Weights of a small transformer language model: LayerNorm before each block.
Each number is 200 + 30 x the weight over the matrix's rms, rounded and kept within 0 to 999. Layers, rows and columns count from 0.

# down: layer 11 MLP down (transposed), 1024x256, rms 0.104, rows 652-665, columns 0-255
# up: layer 11 MLP up, 1024x256, rms 0.108, rows 653-665, columns 0-255
down652,199,213,208,142,203,175,174,228,241,148,138,193,229,215,180,185,168,215,208,167,139,206,231,231,189,165,146,213,258,217,183,215,181,203,147,244,219,197,186,186,164,189,163,203,193,189,165,227,223,186,202,198,218,206,180,205,255,229,249,228,196,159,172,217,196,224,211,277,187,227,185,223,261,196,173,228,200,218,181,215,243,230,156,291,149,193,189,205,246,229,263,228,247,200,204,261,225,207,222,123,172,222,256,222,156,170,230,204,146,209,159,174,160,153,225,137,243,208,236,185,224,251,180,159,181,149,235,250,158,218,154,208,221,244,185,148,230,207,188,258,128,236,216,142,188,140,211,214,192,216,193,191,215,210,215,146,179,198,240,262,235,239,246,204,159,220,197,182,188,215,199,240,144,189,227,165,167,207,171,178,182,195,151,202,147,238,206,212,208,180,177,209,276,222,192,172,178,223,133,171,254,205,168,153,223,175,189,157,167,179,220,211,252,215,172,222,242,146,230,161,228,232,187,232,199,160,235,170,197,210,192,236,241,161,243,129,194,179,235,173,224,190,249,168,158,228,202,249,169,192,192,211,169,183,190,202
up653,165,215,135,221,196,158,216,180,252,203,191,217,263,176,293,198,205,190,223,174,215,184,121,196,269,154,254,276,178,255,207,184,164,250,264,206,173,187,177,209,142,272,212,153,177,205,164,152,212,153,230,257,177,229,198,198,217,243,244,167,248,177,203,167,175,245,182,185,223,196,245,256,126,195,233,233,171,164,178,162,102,165,217,167,203,163,305,180,221,243,229,231,193,209,192,157,156,177,236,181,201,215,199,221,205,196,171,171,168,252,178,218,149,235,233,160,147,206,246,195,212,208,130,196,204,230,162,189,106,204,192,189,259,141,190,198,227,197,165,136,139,168,197,211,211,267,186,162,221,199,196,190,211,225,159,172,253,244,194,136,227,188,257,244,215,203,236,192,267,175,263,180,161,214,240,190,187,180,165,183,198,177,185,223,193,193,158,209,199,238,203,206,138,188,213,271,203,165,211,154,210,184,256,143,198,172,208,212,166,206,197,276,183,218,212,220,149,278,217,228,194,152,222,273,186,147,192,158,233,225,200,201,197,243,207,220,169,213,175,211,165,227,178,274,260,223,220,180,218,247,227,232,250,176,193,200
down653,165,192,194,209,134,187,186,233,164,161,216,208,221,150,230,174,153,218,126,184,195,199,132,181,265,91,216,257,209,197,241,165,162,198,298,224,213,158,215,158,158,264,155,223,116,196,197,196,242,190,288,217,157,191,276,179,239,226,173,215,196,197,240,166,206,154,244,200,209,155,185,308,184,184,202,224,202,237,214,158,162,217,259,239,225,174,277,236,217,265,173,171,176,233,196,172,205,180,238,184,249,249,189,202,235,296,216,204,137,232,217,205,134,188,237,219,245,205,201,187,186,236,162,163,138,231,225,163,87,155,189,207,281,181,231,244,210,233,150,106,231,184,196,170,178,259,158,173,210,175,169,218,217,192,239,135,227,198,167,159,209,247,212,230,253,216,192,229,213,165,244,185,202,212,176,223,244,171,126,210,192,169,167,255,186,164,162,200,171,212,176,227,247,227,185,273,273,193,159,130,250,206,258,145,173,204,222,164,139,179,198,199,111,217,170,231,175,225,198,212,199,190,183,185,114,185,195,199,210,240,221,252,168,187,146,174,232,225,236,252,228,184,167,253,301,230,240,183,221,169,226,215,231,128,188,200
up654,208,175,216,208,273,174,193,254,170,240,134,178,193,203,227,210,166,155,204,215,266,200,233,171,240,197,209,218,213,176,188,190,204,175,205,189,152,171,213,166,185,202,168,189,182,235,216,166,195,212,173,216,143,218,186,190,196,222,202,184,193,184,247,174,131,177,171,190,227,248,133,171,198,235,240,201,234,200,217,192,202,195,195,196,249,171,180,261,201,232,206,187,221,211,200,130,164,170,219,151,211,211,201,166,246,209,165,154,186,192,213,248,245,199,220,128,182,244,166,227,196,149,205,130,233,193,215,181,186,197,268,196,252,169,179,200,165,226,197,206,171,215,209,237,166,217,171,197,220,245,171,205,182,212,190,220,199,218,248,167,209,226,182,190,189,215,191,187,152,171,158,206,202,194,227,173,146,179,194,193,194,151,199,161,201,234,273,208,155,212,208,194,210,207,196,254,220,179,285,183,193,220,233,201,217,180,222,219,284,203,164,223,203,243,175,214,196,218,246,205,203,172,143,194,205,243,204,220,194,132,167,151,101,217,237,225,176,177,170,205,205,162,223,210,248,240,178,252,142,234,212,190,191,198,232,238
down654,181,233,200,205,232,200,205,227,236,171,201,170,175,224,135,224,175,195,207,242,169,196,217,186,264,129,234,184,205,193,205,179,173,217,199,207,234,204,227,192,137,212,183,182,166,207,205,198,190,176,187,200,219,237,169,203,183,218,168,196,145,200,147,179,237,193,184,175,203,181,191,234,164,238,207,155,173,180,172,186,171,248,232,246,151,175,183,180,277,192,215,199,223,171,211,162,186,170,150,231,254,242,173,185,200,180,174,124,192,206,224,157,198,271,210,219,215,187,205,174,211,233,213,250,147,188,214,171,161,177,231,181,211,236,224,157,218,243,218,195,180,180,150,259,154,178,182,251,218,166,211,187,230,230,227,217,123,212,200,244,261,199,219,178,195,181,224,171,225,237,228,207,183,208,188,204,220,247,180,229,178,218,180,207,185,186,203,198,145,170,198,176,168,159,228,195,167,169,216,195,229,171,210,150,200,213,213,179,150,225,244,189,271,242,187,229,163,213,181,218,218,182,196,186,143,261,237,232,196,228,247,217,192,116,138,207,191,209,251,209,237,159,266,181,248,230,198,153,217,195,242,284,209,222,167,203
up655,224,158,176,194,236,159,219,154,246,241,211,197,232,182,182,181,243,198,167,205,194,176,173,159,191,224,216,236,180,236,232,164,171,191,205,169,155,230,176,218,166,223,258,194,172,164,200,198,183,235,175,184,176,221,213,151,245,213,208,183,178,185,173,244,184,219,143,206,208,267,159,235,222,224,274,191,173,135,162,139,166,197,191,205,218,173,220,236,223,199,218,160,209,172,190,183,233,167,239,167,233,293,165,162,266,177,266,234,145,202,180,185,207,199,208,175,209,212,208,197,192,216,187,192,179,215,183,150,198,165,241,224,208,119,177,248,232,219,190,193,195,229,226,233,162,172,151,219,243,190,174,220,193,188,169,215,172,223,165,164,195,154,143,170,215,207,218,207,205,238,237,199,153,203,213,228,193,199,169,196,156,174,127,221,243,224,198,215,252,240,237,188,166,173,200,284,143,214,210,273,223,207,208,182,163,222,219,203,230,255,210,209,202,180,192,194,232,177,173,208,211,229,239,230,181,230,204,207,155,260,213,174,205,175,178,180,183,176,212,180,213,173,195,244,204,178,242,236,171,297,205,197,270,229,192,181
down655,194,237,192,226,211,234,177,195,154,234,237,207,195,214,180,150,206,148,173,198,149,171,203,242,178,217,197,194,185,167,244,159,197,193,203,192,199,153,221,193,196,219,192,153,185,198,238,190,242,183,213,176,227,231,272,147,221,160,136,163,177,187,236,176,150,270,206,165,178,193,165,240,187,192,172,169,181,164,146,231,138,220,215,200,230,201,254,241,223,255,191,178,222,223,133,254,236,247,138,188,160,240,172,284,199,155,203,144,205,180,241,233,200,169,215,192,286,245,219,188,184,203,244,134,185,173,217,223,188,127,238,187,225,223,230,210,192,222,216,224,238,223,185,222,120,159,182,220,221,152,213,229,243,286,210,232,247,195,224,184,195,221,167,223,157,177,212,248,255,217,171,214,223,168,172,158,186,214,203,189,161,156,192,244,171,239,173,167,142,214,174,227,204,221,183,216,215,208,143,198,255,213,155,181,200,193,222,210,219,138,203,231,192,151,178,175,239,253,220,137,178,190,162,163,227,241,222,233,219,157,267,212,213,151,166,238,204,207,180,222,167,238,206,211,210,202,157,189,259,203,203,223,173,223,218,155
up656,194,202,197,195,207,253,201,208,138,166,155,231,158,191,230,174,174,230,192,155,196,211,195,233,215,202,205,203,223,149,245,166,180,180,203,186,250,220,190,154,235,213,228,231,189,184,218,258,232,219,164,148,188,230,175,225,237,215,245,149,180,171,223,190,238,145,153,187,251,237,130,217,202,183,158,207,188,173,186,152,205,222,165,242,216,171,193,269,210,204,185,160,211,213,202,221,243,238,206,170,189,172,269,212,215,231,210,211,207,247,116,155,205,220,172,217,244,153,190,260,224,182,228,221,156,195,228,259,182,205,191,215,261,193,182,297,221,224,199,204,246,210,236,254,223,202,212,193,170,213,187,195,158,160,155,213,191,167,200,223,216,233,210,146,224,207,141,259,120,209,198,194,235,244,168,230,180,195,216,147,161,214,146,214,188,211,192,222,197,184,160,181,173,211,219,166,175,146,191,184,222,163,216,143,219,210,211,223,209,168,217,205,235,230,177,155,243,271,197,135,187,202,218,204,213,181,152,188,153,200,195,222,200,214,153,197,195,234,140,253,206,138,254,224,195,159,228,217,182,211,198,195,169,197,183,209
down656,243,209,131,188,221,168,222,198,220,144,197,200,248,197,181,171,134,227,218,242,241,233,238,164,203,154,136,222,245,227,241,116,215,194,200,182,205,148,199,157,204,182,187,182,233,221,158,249,189,178,218,162,244,216,139,189,133,176,180,198,207,226,202,166,205,220,193,216,226,270,190,219,241,177,158,212,266,189,192,215,214,195,209,175,191,249,157,153,231,249,226,266,176,232,184,162,203,189,174,186,179,169,197,176,158,216,179,198,236,148,226,210,212,195,219,219,233,189,242,119,161,216,265,202,208,177,267,184,165,305,200,214,211,223,213,234,205,230,196,196,245,180,161,201,201,197,155,212,108,205,188,159,128,168,227,197,144,190,218,232,194,186,260,201,227,223,214,163,228,178,264,279,164,249,172,126,178,150,198,220,223,251,156,201,178,191,245,183,174,183,149,233,242,178,201,201,178,230,174,170,167,204,237,182,199,192,222,211,149,182,256,169,187,197,152,284,149,176,167,156,178,222,207,166,194,199,196,205,215,194,174,218,211,187,192,174,221,171,266,245,169,181,252,176,227,249,179,222,192,158,283,290,232,192,232,136
up657,150,212,196,201,223,190,183,240,181,194,186,220,186,189,183,205,233,167,183,204,249,200,203,200,214,234,156,225,165,173,224,222,205,227,203,278,236,202,194,197,161,197,176,160,211,256,169,202,204,232,207,203,211,215,182,190,132,188,209,223,225,165,268,242,220,186,173,153,212,207,233,128,167,225,149,179,267,168,170,154,189,204,158,186,161,151,168,209,103,254,189,154,207,156,194,244,260,154,170,221,257,215,201,202,232,241,133,239,221,169,170,191,222,213,207,208,206,176,189,210,234,171,245,214,173,206,150,251,212,178,168,190,179,161,206,196,196,223,219,225,192,204,203,197,177,227,129,203,214,199,151,195,163,186,224,234,248,194,226,176,200,247,167,224,200,159,156,212,170,250,184,176,220,185,235,226,170,228,215,185,191,195,194,244,177,215,195,210,131,231,151,175,179,219,228,216,191,210,201,216,210,244,204,167,167,220,220,205,239,218,231,175,215,207,230,230,218,200,171,249,159,145,212,192,156,204,226,165,230,171,168,180,142,151,202,237,144,208,187,209,180,187,195,199,212,198,203,205,241,272,187,163,204,193,243,222
down657,169,171,198,198,247,209,177,203,184,207,189,187,234,184,242,210,248,206,242,191,194,162,221,217,147,186,203,170,172,189,285,169,228,205,189,212,231,200,182,241,205,203,179,204,195,251,193,197,215,173,189,182,132,190,210,188,198,234,204,263,220,212,217,184,179,175,195,220,178,205,153,208,256,229,241,194,191,237,203,186,228,187,197,164,189,188,197,222,199,170,221,195,231,185,251,214,163,216,210,204,232,177,178,183,165,144,136,171,189,155,234,220,194,250,196,175,241,171,230,185,179,240,166,162,168,217,156,188,226,197,195,224,212,178,168,194,212,177,216,195,155,197,194,204,216,217,259,196,173,203,249,236,212,196,237,189,189,214,198,235,188,180,190,200,236,193,169,181,137,182,187,189,179,207,259,272,239,212,175,202,202,180,183,204,195,216,166,187,202,191,206,226,179,135,198,192,189,239,159,136,185,257,256,211,238,191,251,217,258,276,154,210,199,215,218,198,173,234,209,275,193,200,181,179,230,212,233,234,189,182,247,194,231,219,150,231,212,139,187,192,200,182,139,191,219,209,222,176,205,161,183,154,159,179,219,152
up658,170,201,202,212,206,237,196,257,187,200,188,238,164,234,247,221,198,246,188,163,264,240,229,175,242,214,163,174,203,232,190,208,217,255,222,195,227,198,129,162,187,217,199,140,152,282,199,202,228,164,252,158,142,215,189,201,211,203,230,203,164,176,185,204,207,173,188,180,235,211,223,206,192,215,229,204,240,223,201,206,200,196,236,217,180,238,187,168,172,200,216,184,253,121,128,197,252,176,201,184,173,204,146,222,204,247,186,231,213,231,185,171,243,193,200,156,243,223,181,219,161,162,201,187,171,161,189,184,166,225,190,164,236,208,206,167,225,164,180,226,236,157,224,184,183,219,141,191,233,196,193,200,163,225,222,177,183,226,179,203,214,262,181,250,219,219,208,202,225,200,186,204,187,197,135,208,195,222,204,166,192,166,161,207,181,215,199,231,195,257,152,197,235,207,242,217,175,207,160,188,177,201,199,181,173,188,203,184,242,217,206,215,157,175,197,218,252,174,215,163,216,212,231,226,202,166,175,218,177,145,240,178,186,237,194,240,158,188,138,210,215,208,238,232,239,228,226,186,238,181,184,183,163,213,190,215
down658,183,197,194,171,191,190,208,194,220,195,231,187,209,230,200,237,186,246,175,192,200,185,226,228,237,200,127,174,177,151,189,263,214,162,222,195,204,177,201,188,141,248,166,244,205,161,156,207,165,190,184,206,188,237,180,213,198,237,239,283,229,194,237,238,199,199,193,270,243,217,220,203,215,219,156,208,201,226,214,232,191,235,253,178,181,226,212,195,173,197,217,195,177,167,231,194,171,214,156,110,216,170,203,209,188,217,181,146,165,203,213,160,176,172,202,187,158,238,213,209,211,194,164,163,229,158,249,217,214,172,206,201,170,213,196,217,171,208,134,211,152,179,204,225,250,169,260,228,226,232,224,119,195,196,205,148,143,219,250,242,212,186,203,193,197,158,194,253,164,198,142,202,172,178,245,267,217,241,190,205,187,185,168,205,181,223,194,143,217,161,189,185,214,181,193,174,188,233,181,212,200,224,246,227,207,194,175,218,225,197,169,211,230,207,195,207,216,163,197,172,220,246,248,151,197,216,179,184,168,207,158,206,206,213,230,170,189,220,221,173,216,159,221,180,199,221,233,183,197,233,208,252,181,182,201,177
up659,164,191,178,224,216,220,200,236,229,176,196,179,213,223,255,232,273,144,218,148,258,209,239,208,156,195,221,217,212,185,251,196,216,231,217,216,197,169,140,230,166,171,202,182,272,189,178,202,197,238,184,200,182,216,192,187,175,229,187,211,146,208,241,206,202,179,162,235,224,264,226,168,204,210,243,148,151,217,189,153,216,188,207,177,186,205,185,161,169,235,112,194,144,125,182,222,219,216,255,206,182,181,220,212,211,187,197,182,211,203,133,188,188,205,154,189,230,138,206,231,148,174,256,205,214,219,214,238,212,233,190,233,202,220,239,181,201,175,195,246,95,166,212,158,207,199,169,202,188,282,197,161,239,160,176,239,233,173,208,226,163,221,240,182,200,177,117,207,192,250,239,250,195,139,130,166,204,211,189,241,261,181,187,183,162,182,153,191,191,221,193,209,183,220,231,184,97,229,208,175,223,181,214,202,146,220,248,202,219,213,184,224,215,253,229,201,223,191,168,165,204,202,218,223,205,163,185,114,239,195,244,220,163,224,190,197,211,165,159,177,200,203,209,193,189,227,219,189,208,257,233,197,224,203,189,193
down659,205,196,181,178,195,218,161,235,188,205,206,143,225,172,185,179,241,246,224,222,196,196,194,163,228,171,247,203,226,209,183,228,219,176,209,243,153,225,184,222,235,176,199,175,220,192,258,131,256,207,235,195,191,194,243,147,274,203,159,214,169,179,219,221,200,127,230,181,225,196,232,180,168,183,183,130,199,222,170,227,245,164,165,234,214,187,218,223,186,218,224,199,279,221,199,234,196,221,168,136,166,203,160,193,222,204,228,201,201,212,256,189,230,250,188,189,199,202,171,224,205,220,231,223,181,153,185,220,218,147,222,201,186,180,219,189,188,198,243,192,177,150,271,240,172,207,193,191,180,210,174,224,168,205,135,216,196,254,241,254,194,193,230,162,243,183,219,229,158,223,231,205,193,172,233,207,214,216,217,212,170,149,170,195,230,159,149,197,155,221,254,201,205,208,206,148,170,169,160,222,225,240,285,191,220,223,151,190,176,210,190,150,234,190,239,156,215,255,195,133,211,185,235,194,209,228,160,244,192,253,196,188,184,165,258,234,175,177,207,194,237,162,166,171,240,216,163,134,207,156,137,175,193,168,239,142
up660,201,188,231,222,245,246,226,214,213,201,199,212,171,201,279,172,198,160,187,190,214,207,204,192,197,224,225,222,239,182,214,193,165,192,180,219,201,181,189,193,102,206,180,185,205,242,146,179,201,197,207,232,231,196,161,206,259,182,176,210,256,218,218,200,268,138,199,225,210,191,226,203,162,150,222,169,146,162,163,203,175,194,209,204,213,218,243,232,207,199,219,234,213,134,217,185,211,183,189,188,239,176,202,197,201,210,176,234,217,197,217,227,242,175,226,184,198,227,186,226,178,154,231,171,146,226,227,204,162,192,207,204,201,211,232,187,186,194,187,217,185,204,212,172,162,203,184,216,148,226,171,214,171,199,180,185,190,215,213,222,229,185,231,244,235,178,256,181,193,182,164,171,279,235,162,198,245,234,204,209,120,208,153,193,201,226,175,207,220,205,183,227,205,231,215,176,180,195,215,205,251,185,196,244,185,177,228,165,206,236,198,199,184,215,158,201,243,216,177,197,204,224,246,185,223,199,206,203,211,214,210,163,205,180,213,220,228,175,180,175,210,211,208,174,240,187,168,198,186,226,171,206,160,218,212,191
down660,202,220,164,215,195,200,187,207,166,174,220,191,202,230,193,205,243,205,223,233,184,207,225,247,237,208,213,217,178,182,202,210,214,199,182,164,227,213,267,240,155,174,207,171,262,150,216,236,200,200,223,164,208,209,217,243,210,224,164,163,172,209,205,197,135,249,215,188,187,150,148,207,198,209,194,209,214,187,259,212,200,190,165,187,214,245,171,164,210,183,200,206,220,174,203,200,234,224,215,240,199,235,192,159,178,231,192,181,171,156,201,183,186,212,157,166,169,209,191,205,200,215,196,183,183,187,177,172,204,252,146,253,203,178,218,166,226,205,185,188,227,215,194,216,176,180,207,219,183,205,217,149,176,195,211,187,213,218,219,225,196,181,198,200,172,225,195,214,197,211,241,238,209,168,181,152,186,227,213,150,183,226,179,174,199,164,242,192,216,157,167,189,196,182,177,192,211,172,182,221,214,213,178,207,203,205,189,235,202,174,232,214,219,224,225,209,184,221,169,231,257,197,204,212,219,164,225,223,247,252,185,176,171,180,156,168,170,211,187,211,218,233,234,219,195,133,209,194,181,211,208,218,190,183,160,166
up661,207,243,176,227,228,188,178,201,221,208,170,179,151,211,161,180,190,230,193,235,195,247,176,207,186,221,198,231,222,219,205,212,187,173,222,219,131,196,159,209,156,181,210,242,196,222,171,221,212,210,197,212,192,203,142,216,167,200,218,166,232,158,206,201,201,173,167,170,187,147,213,233,216,202,182,165,211,201,204,189,128,249,224,154,210,185,250,219,166,171,145,200,248,147,149,211,189,250,177,194,184,184,183,222,200,177,150,223,241,143,188,205,195,239,221,216,198,214,205,193,209,118,193,200,226,217,185,207,219,184,174,225,275,173,184,177,210,231,203,201,171,230,239,188,254,213,188,201,229,188,187,224,212,180,210,176,197,186,179,163,167,191,213,231,195,175,179,219,210,206,286,173,161,218,193,211,224,217,203,200,235,214,217,208,158,158,219,206,172,229,179,250,175,197,187,240,166,190,214,223,205,150,198,226,219,211,213,197,147,194,190,218,201,210,230,166,209,233,204,218,185,201,242,243,164,186,196,183,163,195,236,204,182,203,252,195,217,185,232,244,210,216,142,145,175,196,197,218,196,247,208,183,188,158,206,229
down661,223,165,196,211,190,215,222,211,188,161,222,220,227,209,181,212,216,236,189,166,187,165,211,240,204,187,231,154,213,199,218,154,180,210,187,205,190,164,232,177,197,216,177,206,178,222,213,151,190,182,213,214,237,191,208,234,225,202,182,197,205,248,147,224,246,185,232,192,202,223,154,174,176,220,193,226,179,245,212,226,176,172,157,207,182,206,146,168,229,254,226,190,196,244,252,176,194,211,248,194,205,209,205,194,202,226,200,166,247,280,203,195,177,210,173,194,190,184,195,179,182,275,218,203,191,206,232,222,168,205,191,174,201,214,198,212,204,195,218,185,188,167,204,224,203,203,250,222,246,202,239,178,170,187,210,221,160,232,217,187,245,175,241,217,208,155,181,181,219,211,196,195,172,180,224,158,198,156,249,184,166,202,196,226,209,243,132,233,160,159,229,189,201,224,216,181,211,230,167,133,174,187,203,177,205,174,215,225,174,146,219,191,231,153,199,227,214,196,193,161,189,178,222,162,242,226,219,212,171,200,141,218,204,195,153,172,223,175,177,154,197,195,224,265,192,219,219,177,226,155,225,181,156,170,189,173
up662,189,210,233,161,178,168,147,212,139,229,162,226,206,137,183,233,236,244,185,230,239,222,142,137,187,291,209,261,224,198,214,136,206,177,193,200,221,216,180,197,197,196,214,140,229,194,204,192,215,185,201,189,160,243,185,138,247,255,212,296,208,181,186,217,226,147,215,220,205,217,191,243,177,221,229,203,244,233,200,226,197,224,179,197,193,241,192,191,229,216,233,168,181,131,169,229,290,196,186,193,204,236,192,206,271,193,175,213,178,167,153,179,269,173,211,219,204,191,219,219,173,235,264,135,168,189,198,194,173,222,140,190,190,176,158,197,191,235,194,232,132,246,167,219,231,180,174,190,261,170,199,162,202,203,182,184,242,218,217,190,153,209,227,212,219,166,200,191,213,195,199,200,198,213,151,208,225,197,211,203,166,168,179,250,166,188,169,174,199,242,234,170,177,204,208,247,224,169,200,239,146,199,182,220,211,203,274,182,185,269,214,232,213,217,205,219,193,218,203,185,173,184,172,189,162,207,260,216,167,220,161,206,156,185,186,239,171,188,201,182,214,231,178,211,196,223,217,259,226,175,211,191,213,206,204,193
down662,261,205,225,196,156,209,207,209,223,224,204,168,190,159,248,182,181,169,212,209,211,232,214,223,172,212,195,166,131,168,245,235,233,191,220,178,178,194,163,251,209,235,239,211,253,201,201,245,194,199,183,220,255,183,205,163,234,220,177,181,200,267,192,202,209,194,155,126,209,214,153,182,222,171,216,250,219,172,175,204,233,138,171,229,201,267,214,224,199,231,173,204,174,185,139,171,154,196,175,160,150,223,195,188,211,171,194,156,207,244,183,204,176,189,221,182,198,214,180,260,198,244,121,229,177,188,173,233,205,234,189,178,135,190,198,148,208,118,187,192,202,239,170,196,204,193,198,187,175,209,160,240,148,212,205,188,203,177,207,220,204,179,246,186,200,271,194,187,228,187,199,200,183,181,210,217,188,195,221,166,253,221,180,252,198,209,223,179,214,224,174,264,262,262,206,180,202,218,210,173,159,173,227,213,204,215,171,131,194,231,187,252,116,200,230,197,187,211,201,157,235,195,147,170,225,173,191,172,230,256,144,212,286,168,223,222,212,165,225,187,207,184,201,230,231,212,177,177,191,260,242,220,186,194,224,177
up663,169,206,210,233,213,253,180,180,246,143,197,173,248,174,199,264,229,185,212,152,216,145,194,215,175,205,156,192,197,177,244,181,154,166,204,149,205,229,178,178,210,206,226,201,173,250,187,272,177,214,202,222,247,224,241,170,231,160,185,165,228,181,177,218,235,185,201,188,200,180,253,190,217,149,220,123,217,154,196,174,240,222,191,106,209,198,290,175,204,168,195,142,198,187,177,197,227,186,201,177,202,190,220,187,203,185,208,249,210,177,169,237,164,182,242,225,188,259,214,212,165,247,195,197,210,214,164,224,195,210,189,196,161,191,213,222,271,234,154,198,204,219,176,200,162,170,156,189,197,220,209,176,231,145,168,175,217,209,196,183,206,214,160,200,202,239,203,200,223,250,207,228,234,228,181,203,159,223,191,155,211,267,164,238,192,184,243,200,135,206,216,203,166,168,243,228,131,169,198,203,150,195,199,193,183,211,198,148,257,202,211,273,215,186,199,230,187,170,212,189,171,185,206,182,259,190,232,208,166,201,198,148,221,205,240,192,149,207,171,197,242,251,202,280,196,222,195,215,252,236,212,185,178,177,203,118
down663,127,212,257,183,226,220,135,211,217,207,221,208,188,172,205,171,163,237,143,180,169,195,130,218,172,162,144,201,200,201,205,212,175,272,229,191,163,256,135,210,231,202,170,129,196,193,193,149,172,236,178,201,211,195,237,214,212,222,191,220,275,200,186,197,104,176,249,150,190,196,178,224,169,187,181,225,224,221,174,209,261,221,203,219,198,243,233,180,186,183,209,217,197,195,215,229,226,218,170,178,166,219,161,204,231,156,229,226,235,228,222,212,252,185,181,184,205,180,179,227,194,178,203,202,204,145,205,173,253,191,182,219,169,148,210,198,198,246,230,194,228,190,216,223,267,158,155,243,216,186,181,188,237,152,221,211,196,161,210,148,173,191,152,180,158,206,201,246,210,208,249,221,198,182,214,161,178,218,188,210,209,175,153,197,201,176,212,248,195,210,194,240,232,253,224,203,182,185,226,223,218,182,202,277,287,159,210,193,177,242,211,217,259,238,226,229,227,226,163,227,146,196,185,215,233,244,168,192,175,202,183,176,193,212,183,197,245,231,176,205,150,194,145,161,269,196,217,184,208,200,165,165,202,209,145,180
up664,193,211,214,239,174,219,211,172,213,195,199,213,215,194,217,175,235,194,201,174,216,188,180,228,207,143,290,209,183,221,209,241,186,215,158,195,216,223,175,235,217,200,203,189,231,184,159,198,155,157,193,190,174,204,214,187,210,197,235,184,150,198,123,203,235,198,172,217,201,224,207,263,165,244,240,193,172,162,158,189,184,173,210,205,190,215,163,210,234,189,196,178,174,205,182,216,201,170,266,185,162,239,202,184,226,176,209,188,182,198,207,162,232,240,177,150,243,189,165,266,208,164,194,165,168,211,264,155,235,168,201,277,235,219,177,207,224,240,207,189,197,194,168,207,151,243,203,263,229,163,146,165,207,223,186,223,186,253,237,151,213,221,168,168,248,249,209,274,167,233,222,180,175,184,200,208,188,167,260,200,178,253,154,199,159,206,229,202,194,223,184,160,164,232,193,195,194,181,228,260,248,190,208,233,222,167,231,229,192,199,205,180,225,187,238,207,210,253,194,180,188,203,158,206,191,123,179,157,194,238,231,220,177,214,239,213,205,229,183,182,251,181,139,279,220,223,197,202,195,234,190,158,198,238,170,191
down664,157,252,195,219,215,179,157,197,221,211,231,225,229,177,188,161,165,206,214,164,209,287,213,225,248,182,193,229,194,188,228,204,195,201,168,192,205,187,207,227,215,233,191,231,236,214,244,227,185,162,180,197,191,231,196,250,209,199,166,204,204,199,197,162,224,176,163,211,200,212,236,175,224,228,175,183,214,183,187,219,190,152,232,168,211,195,207,179,184,206,200,215,243,161,179,196,177,214,178,217,194,198,174,208,189,224,219,237,185,176,207,208,208,240,203,239,226,184,245,235,197,212,216,271,169,197,190,206,200,209,184,171,206,150,205,213,161,223,176,256,108,196,258,152,205,222,123,255,188,164,181,200,172,172,170,183,208,176,175,228,176,179,178,173,263,227,235,189,222,202,202,223,175,199,276,191,249,225,182,203,227,194,218,211,179,138,196,167,230,198,168,187,188,181,223,222,170,187,236,233,171,257,188,211,167,145,200,169,196,159,179,203,171,219,210,194,191,230,218,185,188,212,197,167,214,210,183,210,206,238,201,160,178,132,201,232,192,227,122,197,212,261,199,199,240,196,241,231,159,208,184,191,183,160,166,228
up665,185,209,179,219,227,209,195,221,179,208,196,189,213,177,181,183,201,193,214,187,172,186,209,195,202,161,219,180,209,200,227,150,171,211,220,172,206,214,216,187,219,178,175,199,230,217,203,221,205,216,180,175,226,162,187,213,167,223,140,187,211,191,211,153,238,206,244,160,235,201,160,231,207,209,120,234,184,218,179,193,192,173,183,240,227,209,231,180,198,205,179,206,195,150,217,229,220,216,187,184,226,192,163,178,219,229,209,214,227,215,190,230,201,221,212,217,194,140,215,139,178,219,229,196,186,208,201,198,147,230,208,191,180,194,220,223,191,215,225,174,234,217,186,185,153,218,193,145,199,193,208,209,180,275,183,194,186,195,137,229,198,188,144,240,199,177,163,231,213,252,161,178,215,175,198,211,248,234,187,161,174,182,231,188,214,177,255,183,208,246,212,250,193,224,227,216,197,121,214,211,197,207,214,195,180,233,215,251,211,214,246,240,190,206,233,237,182,220,185,206,196,173,194,181,246,150,204,214,212,212,150,197,226,205,195,158,179,169,230,151,187,218,235,175,232,222,182,215,207,221,203,207,232,194,216,155
down665,214,179,209,186,173,256,204,133,233,211,216,221,195,216,208,227,183,156,208,223,217,202,166,189,182,225,228,196,178,198,301,200,150,214,162,214,177,220,146,212,189,213,218,192,222,178,198,216,183,157,159,254,199,257,232,179,219,200,211,220,190,235,188,194,188,166,192,182,242,176,222,189,237,168,214,150,185,219,232,217,179,187,233,172,213,212,213,227,178,159,224,153,179,218,208,198,194,246,188,181,200,218,232,244,207,218,195,199,213,161,200,176,195,202,224,206,238,221,221,242,225,178,169,182,196,172,180,160,202,173,211,187,186,236,162,171,184,181,190,221,169,214,195,175,169,177,201,210,163,209,169,188,244,186,185,180,210,190,251,191,205,214,208,181,204,193,193,192,220,174,191,212,245,212,277,218,166,222,198,217,204,228,185,192,195,216,158,248,144,178,207,190,116,213,185,168,215,199,233,186,203,223,203,228,206,162,211,198,181,218,168,168,193,185,178,169,270,204,218,168,162,260,212,175,184,218,192,211,231,185,219,197,178,197,206,192,183,244,185,252,196,194,209,204,246,184,209,229,232,197,196,177,201,193,194,235